Weights of a small GPT-style language model, trained from scratch on English Wikipedia: 12 layers, MLP 1728 SwiGLU.
Each number is 128 + 24 x the weight over its row's rms, rounded and kept within 0 to 255. Layers, rows and columns count from 0. Numbers have three digits each. The size before them is the row's rms in percent of the matrix's.

# layer 6 attention output, 640x640, rms 0.0714, rows 377-398, columns 384-511
100:138144109110118123144124163143120120149118102091082126163099084125084123088104105145110093127107132122129136129140152106111133156134146132143173113096138081100172107168136143135130126142142142128130116131086129112089158141144118153169129138129109118150082142125119125155151099100119131157128078114126130120143127082092137080125120146097096173146147167153071123137120139132137139132126
100:154111117095108141115091159119129147134128151137123126111161168139131139087091154125113096135128132102111153096147150124121128088145170114102113121119115120132122155154140133128105106135142168103137102117118118153126093116110093101139105103136144159108132126140122090091136152099095083136127128182122149173135115130150107121129133091134167153058143143094144133120093161147168102136102
099:127168132136105160144133134134145141117151124093153132086119123188099101103124106120134156125138115117099131132164092148124148141101118101106117137149110108181115133179123104173118118118144105150165102094104125125146157110163137118118126117147132095139134131089127085118134127148154145145121141120142161113085098126151152158174100107141181095102130150078127134127169122125141143146132
101:120125125112118130134124132108124138121119096089098176148171123136129131166140127129166151150092117083102117170131102132141178129130097122143090116148112133124133145154141121129139113127141132123131148085149138134092133104157149115083078134131113132117125157108084119101122114121124119120108115153115118124151123114151116145124160151125104116162112092134154124121126139167103152123098
100:143130143109114132123132119104116104149121134196144080119136136124140137111129113139170154104122153180136160138112137127076116083142180104152139130109136072141151157135084151115148133132078173152137086109122169097141141114157119146138121147157138128167110152098118123124079112111123121128111119133137158151114108116114145122141156101165075132138121090107115129147123140111141134164109
101:076130136122072162133157157118103165126116107122130090115130126140143110142164104112098137094136120111136150092156120107108147110145158094130145120112159120122133098127156129114113142161131097121108139146123132094143131162156149113127126110156166139116138095095117121136151152122124163127112149164153122120134119142146093138143163093140164120116196147142136144117110152145150126164158
105:154118120116139115099093118124127162134144122119123136162146109098110159128125139149129120129154125155098149120109102180135108114136119121133145098121122159119139099131116120129135137138127132159154090109095133081102102122102137104131115127158138129111148152150121089094134108080151108149135065126095185123185129101150120141157107080179130088083136152132107136145111139108110103118139
096:137131140152124158152135137152152143149105112134089141134112105117107118147117143135125133129128161103122125145074116118138110118139126132134143098143115123141168128163143141115079097135099100154097150102178119105122122142125071094121133120132164100104151163141174153176138137103102139201087133140126134134074156146144121105151133125139132077143122116103179156160083163177168126144184
102:180153105141119134158124147114144152140140105118127089148165129166117194144134113122136143118084125171127083127174132151146146132140176166106132112124098120131139120126156128150131111134124104097186128144150100102174148115147114107144165131097129140125111146114098192095124123144150124112116140158135128143100126108117132101125133111083122109129131158174115110127149098099181129129134
098:098102206113112142098101104151078120185145152050143145142103146077161143114126124104145149124129115137131156103181162144162095108143161112100135115134088114084169125140126112167151110147105124099110085163129161096076087130174171124148126137144125129094137122124121120147147140122118095147141129149135144100097140114169107101155114116140138137171157104094125100063135136108110114156165
097:126106138116120114133138108104152112104132122126104134167168165133143162195148171146129102115160099143133123163121111112146134143146129112111121142120107145138131159148147103133101113098133148182131055164108161135116104170122132125149186145147117104131144146166171129134154137120114156148128161126112143120160130109125091153159125193160152119167085164131133136083105118143103138144116
093:144095123121093121146135152074151137100111079147173115141139115142117125110129125085108140109133108167099127132132107174100127102156123107154129136129102115094151106128123157157130135100148098121072141162121111109116126134093132131168103157118145118159115102150156154114150138112155129142074139156099092122151155138124128130143168119140136167138122126044164097123102111150158152115145
108:143161114120146125113116139133097112128149114145114139117160104139136124139127151095168157126142092106160091170147136148113129131165156133066137137117154133164139123188131098142148107152134133155123165120115113186144144096158143095144120151129100133151100125122129086124110139090100141136152165124137119124141079141091104141127131092142097111110139101085122148124149170091138099157101
098:171128094130157108112096078133130171130117106095086087130118135130156157106114112138102093139120096141150149096081137120166163149131111117110155114131103150104114129125156091162091121131132173118148122167130119157137110109129154132134108142128112137109138137120133092133147141143107125143142134122127122083143158138112121136160136178107116111115142126122155100112124107160109142132109
102:123138147125142112111131100101101155172162141118097149106123127114154097124136172135107131186139117109134150144092142102156126125108143129093137144120125143090115103133150096158118128080138145136113121140100093101137126088167109093151130168124130109104115156124073164105103139123111095151125097077112135152110106128105111091151126112152123118117129116146141078192124100145121144138056
101:140121087098118123127112120108158125122188091080055108080120085113126142128149119122110148151118108130104188113097153112095106131070102141149117145125150155092147115096096114151122113124148107164129131118108138084114125151122127127093146175103170159139104141116143108114150087104138115124099099151135173161130137147065140135139119118151119118110150108145092099126132109123112125121134
097:141148192102152163120149098116091141100156147113161145119098138130113158121190137105132125134112152092124092111092150143126120114137159128103182128148131143082136137110135110109116112133129105118135129117123086145090150108139134116137125116172148120097163130128123136071114135146117141163167109128130088125066109136122145105144130133160107126095146141151117132119120151109163118113091
120:119147150125146144146175120144136157148162105122123114129151138098174139128129131127124134163134121108083121120114142136155091163134136094112159117145091109164126121131198145102138138147121122126121124123135110181148138101179142150140134138140129199159149143141161149135143118160142105102117097127150130126129139106123114121138115086139136130107154103115147143115126085160126091131144
097:097100164138139113110115128122073099115119132160104125146148091140133130142122128127132161151117110118109152118141151110134126128156092119126112128066132151132160125123120119136115111111122121127114113102092124133100159153145138116142147140165144107120132156152086146129127148164123109143140144159111172136128123101149206118142131065133148069128184136128083157131152179150131111119092
098:164107121135092140113152116096084121083137129137166112136126119098131132118138167131135165121129112135152136105135133171141093121100114154139098119127112145109131138146135158126092141148127122125121127073159090147093127129143108117133123113151144147130078134096123102147131119161133099155138085120158116152094099145149121112192111120141083088099160135136105143145147164105160141106148
092:105137127161146138147121104157145125131133075146146086103130114111103125146121111133115099145163135135138128124140127102098139149165160140118125119115130130131121107130170147148105072126161093122134173106114135122156098143114154091147155149101098136120071159156123152151129141124118092152149133097111139132156145122108112094075132140134124159165076103093130116087097146146164137157163
097:147097146123145101153148145128100113183137150149144093119085124133130116125138141162133140114160127104120135149126136164127178143167131159093157174131092130100143131159146135097091154124088112122092144114144138102128131158132129113114138124128170114126126159105145115127125155119126121087130104115126117105116133156109121128097092092152134092186133142144074117149126117127127117153140